python train.py --optimizer="soap_variant" --weight_decay=0.15 --schedule="wsd" --final_lr_fraction=0.0 --batch_tokens=[32768, 65536, 98304] --steps=2014
Each number is 128 + 24 x the weight over its row's rms, rounded and kept within 0 to 255. Layers, rows and columns count from 0. The size above them is the row's rms in percent of the matrix's.

# layer 7 MLP up, 640x224, rms 0.1, rows 289-304, columns 0-223
size [101 100  99 102 104 107 100 101 108 104 106  98 102  95 101  93]
[[ 73  94 149 192 143 104 157 129 127 153 150 112 102 108 193 178 111 174 132 109 116 129 184  96 151 135 133 127 168  73 151 138 108 126 127 129 135 116 114 155 156 131 126 106 119  83 108 184 132 158 129 149 132 134 137 124 108  96 147 132 138 164 116 167 142 136 110  87 113 142 111 152  91 157 150 133 108 136 159 143 139 135 151 146 101 138  99  91 128  95 133 106 129 120  96 131 112 122 168 125 140 137 155 119 129 138 108  86 166 131 138 130 108 110 128 136 125 141 126 108 132  60 150 118 128 116 173 157 109 145 140 153 116 156 125  88 159 114 139 119 122 142  83 151 140 136 120  93 149 130 116 162 111  92 120 120 136 155 136 184 166 107 174 165 144  95 134 105 165 116 173 120 121 110 115 148 100  98 104 138 118 116 157 145  99 132  98 132 114 144 123  98 129 106  96  72 116 126 150 126  92 132 156  96 122 122  92 136 124 102 104 129 107 139 113 151 145 120 133 121 102 162 106 126]
 [101 138 186 148  91 129 155 140 154 133 117 121 120 117 132 109 150 130 141 107 120 109 129  93 126 142 141 126 123 130 152 143 140 156 147 126 116  97 124 159 135  78  99 117 125  82 154 165 144 120  94 114 131 173 143 104 102 159 127  97 124 156 149 177 139 144  88  77 116 117 152  70 127 143 133 121 141 137 124 136 139 155 101 124 114 194 172 116 129 158 110  65 103 148 116 151 150 173 150 133 118 158 157 143 107 131 106  99 116 151 120 143 133 136  99 132 112 112 118 144 159 139 111 135 128 156 120 151  89 119 107 121 129 135 113 114 136 150 113  96 113 143 163 114 143 146 136 116 132 118 112 140 115 123 131 140  94 122 148 104 143 140 122 115 132 191 164 125 125 127 189 158 135 171 160  80 125 134 138 138 114 104 149 112 174 153  91 110  82 119  84 129 163 112 123 120 170 142 124 110 146 180  84 119  67  90 139 144 107 119 171 114 106 100 123  78 154 118 127 124 136 136 125 140]
 [146 100 105 153 129 142 135 180 173 147 158 122 126 115 134 141 119 127 128 113 151 111 111 123 105 134  83 122 124 129 122 109 125 143 128 157 172  99  96 135  88 135 152 160 111 113 119 124  94 145  92  94 112 155 151  84 111 106 111 125 140 108  88  93 181 124 139 121 147 163 145 103 127 198 127 152 129 132 112 134 137 107 109 173 145 124 110 111 104 103 115 115 124 119 141 105 105 120 114 179 152 121 116  69 136 136 128 139 143 119 174 137 135 164 146 146 156 128 138 137 123 111 125  93 144 115 148 108 137  94 139 114 202 148 109 113 147  98 148  85  53 123 115 135 132 144 133 138 154 154 137 127 155 152 119 120 197  87 121 156 117 147 118 127 150 128 122 154 144 160 130 107 116 171 133 157 114 180 122 120 128  96 169 179 134 179 132 135 136 150 149  89 114  98 107 141 121 113 120  96  89 123  94 118 145 106 137 130 144 128 137 136  62 141 120 131 135 125 122 108 120 112 122 159]
 [162 141 112 168 102 143 105 141 131 119 153 103 132 120  98  95 101 133 133 119 129 131  93 140 151 123 103 161  87 155 115 102 171  86 155 145 155 133 132 158 157 104 126 134 156 139 136 174 104 129 132 141 172 138 116 154 122 162 160 190 116 100 122 164 108 154 133 137 111 132 135 150 113 147 169 123 124 117 129 129  94 119 120 129 154 161 108 135 127 114 102 121 124 220 114 128 139 116 114  93 195 142 142 127 103 155 165 107 161 160 134 124 140 109 112 117 122 115 134 116 109 130  89 142 119 145 116 146 149 109 142 165 129 126 138 127 141  51 115 102 120 161 119 104 107 156 149 153  96 150 125 118 109 130 136 104 158 101 136 114 133 149  90 137 143 189 169 140 124 139 152 112 102 113 146 131 131 150 167 156 113  99 107 104 102  87 135 135 151 103 178 101 110 143 108 145 123 147 125 137 148  91 142 113 138  82 145 132 149  77 160 126 160  93 160 109 139 160  96 121 154 137 133 124]
 [ 85 122 107 109  90 124 141 140 127 140  96 124 122 122 106 118 120 184 135 148 117 110 116 128  99 122 145 106 139 126  99 137 104 150  91 109 107 169 124 105 125 146 124 132 139 135 123 123 115 147 143 175 118 135 155 105 102 132 117 123 146 150 110 112  71 177  89 104 113  96 132 150 131  89 156 141 119 133 205 157 145 133 148 149 108 123 119  96  87 124 135 115 128  83  67 114 124 122 149 145  90 127 169  66 159  98 113 146 115 110 108 116 127 178 128 146 136 148 144  89  88 137 106 138 168 121 119 134 146 132 114 136 113  94 124 123 123 161 131 131 120 113 144 145 128 145 120 107 133 139 146 106 121 142  98 125 136  87 133  95 135 127 148 122  96 142 105 132 121 151 168 161 121 128 155  86  98 122 118 142  81 128 135  77 119  91 142 145  78 155 131 126 129 121 160 134 147 120 124 108 128 126 158 191 153  93 162 138  96 134 150 145  75 116 106  95 118 147  92 163 178  99 138 166]
 [158 110 103 129  76 124 133 174 109 132 124 115 124 140 120 177 154 114 117  93 103 129 114 133  90 108 140 126 123 112 120 150 113 141 168 106  88 151  85 155 116 132 149 128 158 134 140  97  64 147 137 106  80 148 163 161 129 129  81 136 117 103 129 131  92 140 145 114 182 151 131  99 164 142  94 140 134 114 107 131 144 154 137  85 114 157 105 124 130  97 106 118 127 124 137 124 132 120 139 128 158 138  78 158 142 183 161 138 153 133 154 131 173 163 149 112 139  97  94 187 128 124 131 144 122 152 110 110 158 129 139 114 158 120 120 117 158 179 140 147 110 129 123  98  87  85 128 147  96 122 145 196 140 156 134 135  92 165 111 126 149 117 123  81 152 113 148 140  82 126 113  87 132 143 113  93 127 126 133 120 119 128 161 162 135 126 167 147  91 126 146 128 114 109 130 138 136 124 106 105 104 118 140 114 110 159 151 109 147 166 181 133 102 121 166 135 150 154 146 136 110 150  90 137]
 [105 152 124 147 134 123 149 158 152 111  84 133 103 137 145 118 175 122 128 113  80 157 116 137 117 154  95 118 102 135 152  91  82 127 119 161 136  97  99 169 142 125 130 167 156 126 143 177  86 132 118 137 156  98 113 120 133 120 160 122 139  87 122 142 127 152 112 177 112 124 106 127 158 103 121 117 139 125 100 158 150 122 107 108 132 164 191 148 110 131 122 113 107  96 176 111 121 126 133 124 141 127  68 142  87 160 132 102 156 167  88 113 152  89 121 161 151 121 117 129 116  80 155 122 138 124 145 117 134 128 114 138 146 158 185 157 161 151 156 125 152 137 181 126 119 109 163 149 125  91 115 140  78 121 102 115 107 117 105 106 125 135 177 122 137 150 115 127 105 103 159 106  78 137 157 131 124 121 141 154  83 141 127 134  82 141 107 103 206 126 112 139 113 132 134  94 140  95 139 112  94 114 117 131 157 127 117 109  92 136 136 117 133 129 134 118 145 169 133 140 155 110 129 102]
 [101  96  95 129 133 130 137 125 106 126 185 136 147 137 130 142 147 129 179 116 135 138  97 135 127 120 123 121 165  91 153 129 156 140 136 125 114  83 107 140 146 108 114 110 123 138 103 142 141 160 169 167  95 141 104 149 131 160 159 168 123 102 119 180 136 141 137 119 146 154 111  79 136 122 157 120 127  87 153 200 127 170 111 110 106 160 100 104 167 114 115 125 136 194 119 136 133 125  91 120 137 132  77 122 126 134  86 137 105 141 146 158 129 162 130 166 100 105 131 145 134 166 121 110 102 134  84  98 134  99 142  89 158 133 130 132 163  73 104 138 150 173  96 143 101 119 170 137 153 126 110  89 120 114 131 157 115 144 116 157 127  92 115 148 139 134 182  91 126 116 130  93  86 126 122 153 151 162  99  93 115 128 142 147 109 103  84 113 158 105 104 138 138 121 151 130 148 127 144 156 125 137 125 101 113 126 139 133 128 136 158  78 161 156 150  98 110 138 135 119 143 130 144  92]
 [152 140 165  94  73 110 138 140 111 141 149 136 158 107 168 117 128 134 105 135 137 169 144  86 139 144 124 191 122 137 112 124 166 108  97 105 116 110 119 144 118 178  87 111 137 121 117 144  86 115 125 181 117 100 155 133 142  97 144 118 126  54 129 128 146 125 133 128 141 101 150 128 153 143  78 119 157 113 140 106  93 123 164 115 133  98 121  92 132 140 134 155 139 130 144  98 101 133 143 150 143 156 111 119 120 135 119 123 131 122 125 111 150 150 122 153 126  92 121 139 138 101 118 143 127 128 137 126 114 154 176 112 128 146 123 144 128 120  88 158 146 161 135 107 127 160 149  91 134 165  96 142  94 139  83 146 216 114 158 164 127  72 155 115 169 125 119  95 156 149 164 124 127 136 114 137 123  97 162  79 148 137 143 165 122 115 150 122  93  92 164  95 126 116 138 104 140 106  69 171 121 101 108 115 150 118 147 126 141 114 139 116 118 106 156 130 119 141 149 112 117 125  78 150]
 [153 132 104 117 103 135  61 147 149 153 128 160 146 148  97 105 138 137 143 143 150 130 157 150 118 125 155  96 105 115 136 123  97  68 135 154  96  64 136 151 152 113 117 124 169 119 129 111 100  95 106 133 121 113 136 109 159  94 141 110  76 110 143  95 139 107  94 130 190 149 164  81 186  97 150 116 127 107 139 150 146 150 120 146 151 129 136 128 126 158 154 122 153 126  87 131 129 156 111 127 139 136 135 152 108 128  94 167 132 138 123 158 133 127 181 131 170 146 179 133 135 140 117 126 110 137 118 165 115 139 192 106 148 125 166 106  63 108 131 124 136 125 115 128 108 135 128  93 138 123 149 122 129 140 123 155 147  92  96  93  88 112 126 109 116 151  93 126 115 130 111 121 122 118 111 134  94 169  85 116 103  91 128 160 112 101 101 115 122 114 125 129 131  90 156 134 134 159 141 130 100 143  93 180 116 174 123 126  97 143 134 129 153 147 117 121 162 131 120 168 149 144 150 105]
 [139 115 130  86  85 105  82 170 135 116 151 123 129 100 174 141  89 171 113 106 143 100 110 159 131 110 149 176 133  92 132 139 117 132 135 107 130 146 143 119 153 119 120 191 115 146 124 125 114 132 166 101 154 118 101  92 119 112  97 140 100 161 131  77 112 143 119 117 113 104 142 117 137 127 116 157  76 117 166 131  88 133 163 124 130 112  85 121 100 116 118 132 106 131 114 148 152  71 114  99 150 107 155 157 105 115 173 118 166 135 123 148 131 171 159 183 121 111 138 124 109 120 124 134  96 125 129 153  78 158 140 110 133 127  98  78 108 103 116 149 138 150 148 153 142 136 138 121 147 149  62 153 115 130 141 114 146 159 120 124 150 121 121 136 131 124 162 138 165 201 166 105 139 176 113 169 105 172 139 148 153 120 131 126 138  93 108 140 102 119 152 117  79 115 121 125 150 123 141 119 119 133 135 101 122 116  87 136  90 121 156 133 137 158 114 157 143  92 121 123 137 144 108 130]
 [119  67  75 118 134 103 179 134 120 141 129 100 147 137 166 126  90 170 129 107 128 124 129  79 105 122 129  74  81 132 117 124  88 108 141 141 108 112 136 116 113 142 131  85 129 140 142  92 140 208 105 127 141 157 116 104 151 172 112  92 101 123 167  98 137 106 112 166 106 146 105 122 161 136 143 147 116 136 135 147 101 122 169 156 101 117 112 152 143 123 150 106 139 105 160 134 114 156 103 125 135 133 116 133  79 140 129 106 149  94 117 143 131 126 115 121 106 128 116 130 128 181 123 142 150 102 115  94 141 126 119 145  63 122 139 160 118 107  45 111 148 157 160 114  94 144 134 113 123 137 111 147 117 105  79 135 102 140 134 159 153 144 125 104 151 141 201 109 128 151 109 161 141 132 142 157 137 165 135 102 130 136 142 153 162 107  97 122 122 135 118 143 124 111 131 144  81 156 109 133 138 128 157 112 166  66 156 130 118 117 143 123 137 141 116 125 107 135 140 157 130 128 117 127]
 [110 119 114 114 132 138 155 121 141 131 121 102 138 135 172 134 121 141 116 130 173 127 115 126 129 118 116 116  87 114 117 150 121 156 143 100 143 148 153  79 129  89 150 105 101  89 114 155 154 126 129 138  85 159 149 142 130 158 163 160 108 108 123 159 109 165  98  83 150 162 161 144 142  57 155 116 117 146 147 138  82 152 132  93 166 161 127 155  80 124 126 106  77 165 141 108 111 115 120 126 137 142 140 139 141 143  88 123 111 120 118 116 120 151 136 148 136 155 147  88  71 174 123 101 119  84 128 129 123 147 140 172 130 132 102 129 154 132 127 122 147 130 116 151 112 141 132 136 155 125 148  82 120  89 141  99 100  89 104 124 133 142 171 160 129 155 132 117 134 161 162 165  86 136 143 104 122 105  80 135  83  98 159 143 124 112 151 141 119 125 110 106 118 137 119 108 144 121 110 166 103 190  76 160 121 159 168 127 141 112 144 106 139  94 131 120  93 114 164 152 121 121 153 142]
 [125 119 136 129  88 117 140 130  91 132 122 114 127 132 143 121 142  96  74  95 133 107 191 138 160 127 128 130 126 126  89 130 110 116 161  91 152 143 100  84 132 116 134 140 126 136 107 124 143 133 124 155 131 122 165 114 150  93 106 136 110 130  88 155 116 188  90 134 123  69 120 141 108 134 122 123 100 167 116 129 117 129 128 118 117 160 131 139 114 135 134 112 114  71 116  97 140 133 120 130  95 178 170 103 107 123 143 106 123 144 108 133 175 125 106 135 120 114 122 132 136 143 109 144 121 116 105 125  96  98 132 114 123 144  90 150 133 126 155 129 148 128  84 119 149 137 111 151 147 123 145 133 123  88 137 134 168 194 171 136 116 123  84  93 146 111 181 155  57 159 108  76 170 108 136 126 115 191 126 131 124 153 139 122  86 125 137  75 155 116 117 117 134 158  88 125 142 137 170 125 136 137 140 130 107 107 124  93 130 105 132 139 149 176 143 149 157 157 107 189 151 121 125 155]
 [155 100 123 142 130 163 180 124 182 156 156  94 153 120 126 177 106 170 128 127 132  85 120 133  97 125 116 129 143 118 140  98  67 120 115 116 143 150 124 145 128 137 122 169 156 133 138 143 129 125 109 137  97 109 130 144 114 129 150 121 120 134 119 132 106 139  83 132 128 148 109 137  91 141 134 123 161 151 180 157 117 143 133 154 126 130 145  99 127 134 103 133 124 139  95 128  95 101 117 188 128 144 114 105 117 146 132  77 109 173 100  84 137 173 123  93  98 190 136  80  92 169 131 152 117 144 144 151 129 168  98 133 110 166 164 113 179 116 151 106 126 155 114 148 134 138 125 124 122 126 118 163 129 127  85  84 133 140 139 172 118 124 152 165 125 135 173  78 132 161 164 114 116 118 121 125 135 122 135  87 104 108 113  91 140  96 118 120 111 131 135  88 125 124 119 114 106 146 156 133  94 145 116 171 141  78 126 152 166 126 148 136 155 113 161  92 139 102 136 147 135 171 131 132]
 [ 63 130 167  81 146 157 116  79 147 100 120 101 135 129 145 143  84 114 137  82  92 141 108 149 138 128 156 106 119 182 166 133 118 109 123  87 108 100 149 119  84 169  91 125 139 135 147  88 131 170 123 124 168 122 109 121  98 120 103 147 174 146 129 112 104 121 128 144 125 128 152 132 136 117 118  84 104 117 155 148 118 165  78 154 128 134 124 127 120 147 137 140 101 133 116  62 132  91 179 119 127 161 103 120 124 119 131 128 109 106 149 129 154 106 109 111 157 130 147 142 108 148 155 133 130 165  94 126 123 140 126  74 145 122 128 118 144 141 117 136 149 152 146 149 127 129 161 147 120  81 142 133 168 134 122 154 135 127 129  80 137 161  98 151 128 135 128 141 159 105 130 111 161  79 101 105 140 151  92 112 128 143 108 112 111 112 142  88 167 119 143 156  99 145 130 126 150 164 148 126 126 136 108 160 130 121  85  75 175 178 121 125 112 154 104 131 117 149 129 131 122 143  70 145]]
# layer 7 MLP down (transposed), 640x224, rms 0.1, rows 289-303, columns 0-223
size [102  99  94 106 101 108 101 114 103 109 105  99 107  97  95]
[[150 143 128 140 141  98 102 160 130 128 177 145 132 147  94 122 139  88 147 107 162 123  97 138 122 151 123 132  99 138 161 150 137 130 135 103 162 142  87 127  88  98 125 123 136 127 130 151 124 147 126 158 149 150 130 106 116 121 134 147 129 136 181 114 105  99 132 123 105 189 131  99 162 139 131 131 122 127 160 149 127 162  98  76 151 111 153 103 111 118 126  85 118 144 128 181 124 113 156 134 169 119 147  94 131 157  81 158 153 121 121 136 171 113 121 129 149 134 114 113 180  87  99 143 145 154 139 140 116 116  77 105 136 112 154 118 159 136 132  51 150 110 151 149 142 132 105 120 147 144 172 130 162 118 108  82 136 181 102 131 178 177 127 139 115  86 116  87 106 125  89 126  96 167 125 163  81 138 144 153 150 116 111 156 124 126  95 134 126 134 129 118 115  95 115 126 118 149 165 135 111 147 111  89 145 133 122 126 115 159 176 118 157 155 168 118 164 119 139 117 135 125 139 116]
 [118 121 134 146 148  79 138 111 145 119 122 142 122 102 166  97 106 131 110 126 146 137 114 150 159 140 125 145 136 121  89  97 107 128  97 133 120 126 108 151 144 115 126 138 149 146 123 105 124 113 172 142  97 133 128 171 136 107 128 147 105 140 140 129 115 136 183 138 116  99 122  98 116 130 117 123  89 140 170 102 133  84 141  96 146  93  99 128 160 103 155 138 138 105 139 126 142 151 140 128 143 123 154 170 144 158  96 165 172 101 135 162 145 151 145 106 142 160  95 170 162 112  59 141 118 100 125 152 138 144 177 152 120 146 141 125 103 128 135 148 114 116 105 141 114 125 165 122 154 110 105 117 163 117 133 118 143 154 135 110 119 108 171  92 114 124 120 156 157  78 123 171 103 146 172 132 128 130  80 145 103 128 135 119 100 136 112 140 169 134 113  81  89 177 136  98 118 140 124 182 130  78 136 104 129 124 149  98 173 134 146 153 125 137 128  47 143  78 116 120 157 135 119 171]
 [138 114 150 115 133 119 133 100 174 100 107 107 130 118 133 188 139 108 163 125 160 104 166 137 111  99 191 124 119 112 148 149 102 155  83 136 110 106 177 151 111  83  91 110 131 125 145 171 147 166  94 118 128 117 127  95 125  85 150 147 155 134 116 119  95 132 140 118 138  87 158 104 113 110  90 111 123 142 136 106  98 150 141 102  90 137  88 132 131 141 134 155 159 147 108  79 158 123 143  98 133 133 129 188 141 120 153 143 150 134 104 127 101  98 139 150  81 115 118  79 165 143 134 167 135 118 108 124 117 133 120 118 110 159 128 145 127 121 170 180 118 141 133 146 118 105 104 116  88 121 154 130 141 129 137 179 147 152 154 139 164 139 115 148 139 163 103 135 129 128 106 115  97  93  94 144 140 113 141  93 140  82 127 122 128 153 142 127 163 146 117 184 143 133 149 141 119 150 146 135 128 109 133 148 114 119 129 174 100 116 116 168 157 106 130 143 142 141  62 107 155 137 151  91]
 [128 116 130 127 142 105 112 136 135 140 126 166 125  83 110  96 142 143 103 111 114 133 103 160 131 133 149 126 139 162 125 113 164  83 123 135 168 120 107  89 147 123  97 152 112 146 110 112 141  75 171 125 170 127 151 131 135 160 126 122 126 110 102 155 117 125 171 173 162 143 169 136 115 123 129 119  98 128 136 108 128 135 146 148 116 138  46 163 163 134 107 141 121 164 131 109 127 111  94 144 181 142 154 127  74 142 139 132 110 124 151 171 148  93 103  91 149 139 161 142 113 140 144 111 139 133 137  93 153 142 122  80 156 133 139 124 172  88 125 108  86 118  74 113 114 125 115 178 198 124 160 155 129  99 118 133 107 113 138 130 125  73 113 137 143 103 184 132 124 143 123 128 103 148 148 158 149 149 133 114 148 141 153  95  93  99 124 116 119 115 139 120 142 148 102 132 120 112 148 150 160  97 143  92 142  98 117  85 109 157 101 128 138 142 140 139 114 131 130 168 155 153 107 166]
 [140 175 148 133 141 105 139 164 156 136 115 133 155  91  98  89 138 163 100 140 158 187  77 101 112 130 139 125 146  93 181  90 126 109 152 155 125 129 117 110 165 103 104 143  97 118 122  98 111 115 107 133 115 123  75 132 131 114 145  87 154 145 163 140 104 120  91  88 183 192 141 107 161 115 152 103 101 120  86 133 132 124 155 158 134 104 133 106 144 121 107 167 163 153 160 120 119 135 119 160 113 140 108 144 176  94  95 134 120 124 122 124 149 122 131 105 125 105 124 136 110 133 112 126 151  98 126 103 172 130  84 139 124 122 103 120 123  78 125 134 156 128  82 134 141 123 145 112 147 131 149 148 108 122 118 131  67 130 151 132 118 142 119 171 138 146 141 135 114  59 143  98 164 144 113 124 123 115  79 156 117 106 125 131 165 134 104 103 157  94 106 159 111  99 111 118 146 122 137 118 149 130 160 109 116 103 131 137 124 155 116 104 141  99 151 141 108  91 153 153 172 142 148 113]
 [109 124 120 101 116 128 108 140 104 153 127 143 152 124 136 147 149 120  85 149 152 127  97 127 155 112 144 134 121 124  65 164 170 129 148 133 124 123  75 169 152 168 131 132 137 135 160 107 128 145 133 138 133 134 156 158 127 127 148  91 112 148 104 133 142 137 124 118 142  77 136 138 138 128 123 155 150  93 143 153 101 156 121 143 137 104 126 158 126 117 111 135 109 168 149 135 126 153  72 109 135 173 109 138 107 123 173  85 111 132 103 122 128 162 127 153 123 116 116 135 141 142 108 135 136 129 108  99 116 125 131 143 151 117 136 160 100 112 125 146 155 123 183 127 113 129  89  92 128 107  91  84 142 159  81 104 103 105 125 160 113 106 146 170 138 107 163 115 136 131 127 168 135 132 131 169 140 105  86 165 169 147 141 175 189 157  94 117 153 110 134 138 136 108 169 155 115 142 101 132  98 141 124 165 119 105 147 133 102 111 102  60 187 128 105 185 142 173 145  86 133 122 124 113]
 [161 161 132 104 156 155  95 119  96 157 126 128 122 148  85 116 176  99 135  74 134 123 138 137 118 175 132 136 117 102 126 113 119 102 174 112 101  95 167 132 164 140 120 167 120 176 147 138  64  98 130 118 135 161 113 136 112  95  93 126 136 131 145 144 123 131 135 128 145 127 159 122  92 121 106 129 155 165 124 112 149 112 110 120 123 159 115 138 154 112 141  98 153 109 125 137 129 137 146 134 152 163 132 119 143 105 145 161 129 129 129 148 108 160 146 119 117 114  91 148 120 140 101 154 141 113  55 154 166 140 133 129 107 102 145 167 145 129  84  86 137  59  86 130 169  99 110 165 149 100  74 167  85 107 123 144  92 124 152 139 115 118 152 144 129 108 128 130 158  92 120 142 139 184 123  87 120 154 139 101 159 125 148 102  96 151 163 144 135 104 142 110 123 146 133 107 111 146 104  91 110 142 138 135 113 116 129 118 127 143 150 119 119  89 111 136  89 134 122 119 156 165  83 136]
 [113 160 129  85 128 136 136 144 110 105 106 130 147 122 121 118 152 128 141 119 128 120 177 146 100 155 132 149 142 160 123 126 139 136 140 126 164 143 173 129  95 145 118  88 144 114 151 144 114  95 108 150  98 167 126 131  96 158 127  88 117 122 122 123 132 111 113  81 172 144 173 126 120 115 132 130 103 116  71 122 146 161 144 140 113 153 132 117 150 146 133 112 159  96 140 144 136 172  98 159 122 149  83 142 120 122 131  87 163 173 136 137 108 160 125 111 110 170 140 144 106 150 131 139  75 148 133 120 143 162 103 164 136 137 156 144  83  99 124 132  93 106 111 170  88 141 153 125 101 153 170 117 190 122 155 144 143 132 118 141 136 137 126 123 121 126 130 100 160  83 140 169 140 156 115 107 156 131  61 156 118 161 146 125  92  80 108  99 130 133 114 151 154 120 118 101 125 156 159 114 147 152 144 141 120 158 141 100 153 129  49  99 125 157  89 140 120 145 138 101 127 104 106 149]
 [127 134 108  99 102 118 120 133 147 175 156 121 122 156 131 150 126 130  94 155 110 137 109 103 137 135 140 107 115 134 107 128 119 144 143 128 155  95 120 180  88 111 147  67  88 165 128 136 172 179 191 107 149 112 125 145 129 121 160 131 116 126 111  79 126  97 131 132 121 153 149 109 107  78 128 138 122 121 109 155  98 136 119 123  86 118 127 152 132 175 122 144 140 139 130 165 157 123 139 129 128 156 104 143 117 167  94 116 122 127 206 145  96 104 106 147 123  87  98 124 159 136 111 150 128 146 140 132 165  94 142 131 109 159 162 116 111 106 152 196 146 133  94 118 111 158  99 116 127 108 145 148 125 131 127 160 126 164 145 130 148 127 124 163 115 157 164 155 107 118 117 111 167 122 114 143 144 143 100  96 146 145 159 131 161 153  76 122 124 142 171 139  99 116 126 115 176 144 141 112 175  98 111 115 161 138 168 123 107  91 152 147  92 101 138 103 123 135 102  97 128 129 159 140]
 [114 138 158 134 125 122 140 142 130 142  99 141 118 116 112 114 127 166 141 122  95 117 124 122 133  98 167 131 149 150 108 129 122 121 152 111 140 124 117 107 149 189  99 149 144 148  72 165 133 133 148  87 118 151 104 144 139 125 110 108 122 127 131 128 138  94 151 113 135 119 113 146 144 122 100 121 153 146  93 129  95 179 118 148 137  96  83 111 103 119 130  81 181 113 124 147 151 133 103 138 118 138 174 185 119 120 138 119 119 127  88 130 104 130 108 101 142 149 145 124 135 133 127 127 130 132  94 104 128 134 106 132 100 144 103 113 134 110 154 127  95 117 134 149 181 139 145 125 122 150  59 106  99 165  97 124 102 110 103 107 155 141 144 153  97 179 113  88  51 175 147 135 153  92 140 135 147 106 166 118 153 178 129 130 180 134 122 142 158 118 161 157 166 163 150 141 119 155 119 137 109 153  93 138 105 125 137 144 206 104  91 151 130 109 141 126 137 124 148 108 120 104 118  83]
 [ 83 104 134 173 138 164 130 107 108 162  80 143 123 134 126 133 108 154 178 130 181 116 152 142 150 147 112 139 143 115 156 115  90 159 132 156 122 124 120 142 125 133  97  73 153 109 125  97 134 111 106 140 161 107 111 140 154 110  97 135 126 160 107 161 168 123 134 128 127 155 119 145 129 151 173 153  98 147  99 122 125 166 119 151 146 130 133  97  99 131 176 135 118 115 138 165 114 134 149 148 165 120 177  80 188 112 163 138 169 159 167 130  81 120 143 129 133  96 170 123 125 114 143 120  99 131 112 135 175 176 137 153 150 133 125 159 133 137 113 155 166 124 121 133 129 125 120 138 109 131 121 157 100  72 159 147 121 107 127 110 119 110 155 162 174 133 118 148  80 106 112 150 143 130 117 123 108 136 156 123 121 165 142 164 110 121 129 126 110  90 103 121 142 187 126 139 126 141 110 102 141  89  95 100  72 105 104 158 142 113 110 127 139 122 101 144 163 150 122 129 125 126  96 152]
 [155 178 148 131 139 156 136  82 139  93 146 156 163 107 116 144  89  89 121 171 109 124 162  88 140 152 121 113 110 144  94 144 154 145 114 116 158 128 146 101  99 129 135 164 107 147  91 139 103 103 103 114  98 129 134 139 152 150 169 160  87 125 109 166 128 129  97 150 153 150 137  85  69 163  78  75 113 149 109 114 138 119 141 141 134 123 150 133 105 140  79 162 157 119 116 125 126 106 101 117 161 115 145 143 109 164 150 119 124 114 154 130 129 145 114 130 130 125 163 119 130  59 125 127 113 117 116 102  85 131 107 154 146  93 137 118 118 107 119 118 159 138 105 157 150 160 158 107 119 154 165 113 108 136 126 137 126 139 159 123 100 159 124  85 175 139 117 122 166 124 141 106 130 130 164 117  79 112 107 151 110 107  96 145  93 129 121 116 114 143 110  92 142 114  89 110 131  88 137 103 124  96 127 132 106 136 111 156 141 140 179 169 122  96 135 181 146 135 118 147 149 104 165 117]
 [154 156 142 106 134 158 104 136  97 107 154 124 143 113 145 101 166 116 131  90 157 129 125  96 155  91 177 107 102 104 141  94 139 133 129  94 137 154 170 153 137 127 110 125 138  97 158 128 144 143 150 108 146 187 132 132 116 119 156 145 160 116 102 119 148 161 129  82  85 132 100 166 141 138 165 107 163 160 128 111  90 114 132 150  99 102 119 155  97  93 128 141 161 101 141 132 122 120 120 113 165 122 131 176 165 145 174 174 125 124 156 116  87 134 148 129 118 164 136 148 122 109 104 143 132 156 117 146 110 112 137  99 147 136 143 133 144 132 103 184  85 152 145 109 143 171 140 121  94 134 133 108  73 137 119 160  99 118 123 147  89 122  74 116 103 112  97 147 149 139 152 154 124 113  81 125 127 113 154 141 105 124 135  74 107 154 100 140 138 101 114 141 102 137 142 121 105  95 149 116 141  88 164 143 151 134 153 128  95 148 100 104 123 100 120 113  60 126 122 145 140 148 153 127]
 [163 145 125  90 158 147 128  89 119 164 148  99 118  96 119 159 136 137  88 151 159  98 122 136 101 118 145 126 122 153 146 146 114 101 114 123 106 132 115 119 168 179 106  94 121 106 114 133 161 126 144 120 155 124 115 127 132 194 137 120  82 112 156 117 102 156 167 155 171  96 143 170 145 128 101 146 166 143 133 106 154 165  96 142 137 117 132 146 141 147 100 149 144 144 128 138 156 148 152 165 141  81 139 109 107 153 119 140 124 136 110 103  96 133  81  82 121 133 145 127 110 101 154 108 122 109 138 139 154 151 136 103 122 103 159 145 179 160 133 123 132 110 129 130 135 126 114 120 115 141 113 106 126 110  86 126 126 144 128 104 127 120 149 107 134 119 118  95 164 120 123 148 121 143 132 174 125  92 114 176 146 148  79 132 146  71  80 138 165 109 139 113 167 150 153 144 133 118 102 130 110 105 162 119 139 153 153 159 129  63 133 179 111 121 141 186 124 128 113 134  83 155 169  96]
 [131 122 153 119 114 153  93 118 102 139 126 131 117 137 106 179 133 127 130 144 142 119 177 153 174  75 138  88 130 108 159 106 160 132 104 102 141 126 123  98 120 126 148 143 155 111  94 131 142 152 151 136 169 113 115 130 140 142 129 111 138 117 140  76 145 109 133 164 123 130 146 117 106 133 179 168 120 126 112 167 136 158 118  92  92 144 172 137 134  88 113 103 159  78 150 112 137 158  74 176 150 134 138 104  99 150 145 122 131 159 134 144 129 162 110 130 110 112 135 131 125 138 175 104 118 178 121  76 115 112 160 134 115 102 105  63 184 114  89 146 125 129 163 147 165 116 113 116 140 107 125 125 137 148 100  97 134 101  81  91 113  97 133 106 101 120 166 119 125 154 126 101 148 134  95 125 125 120 164 127 125 117 170 126 143 153 128  91 155 110 122 136 170 140 104 133 109 116 119 149 125 133 131 127 108 155  88 145 151 147  58 113 134 107 115 150 111  81  97 133 123 114 139 129]]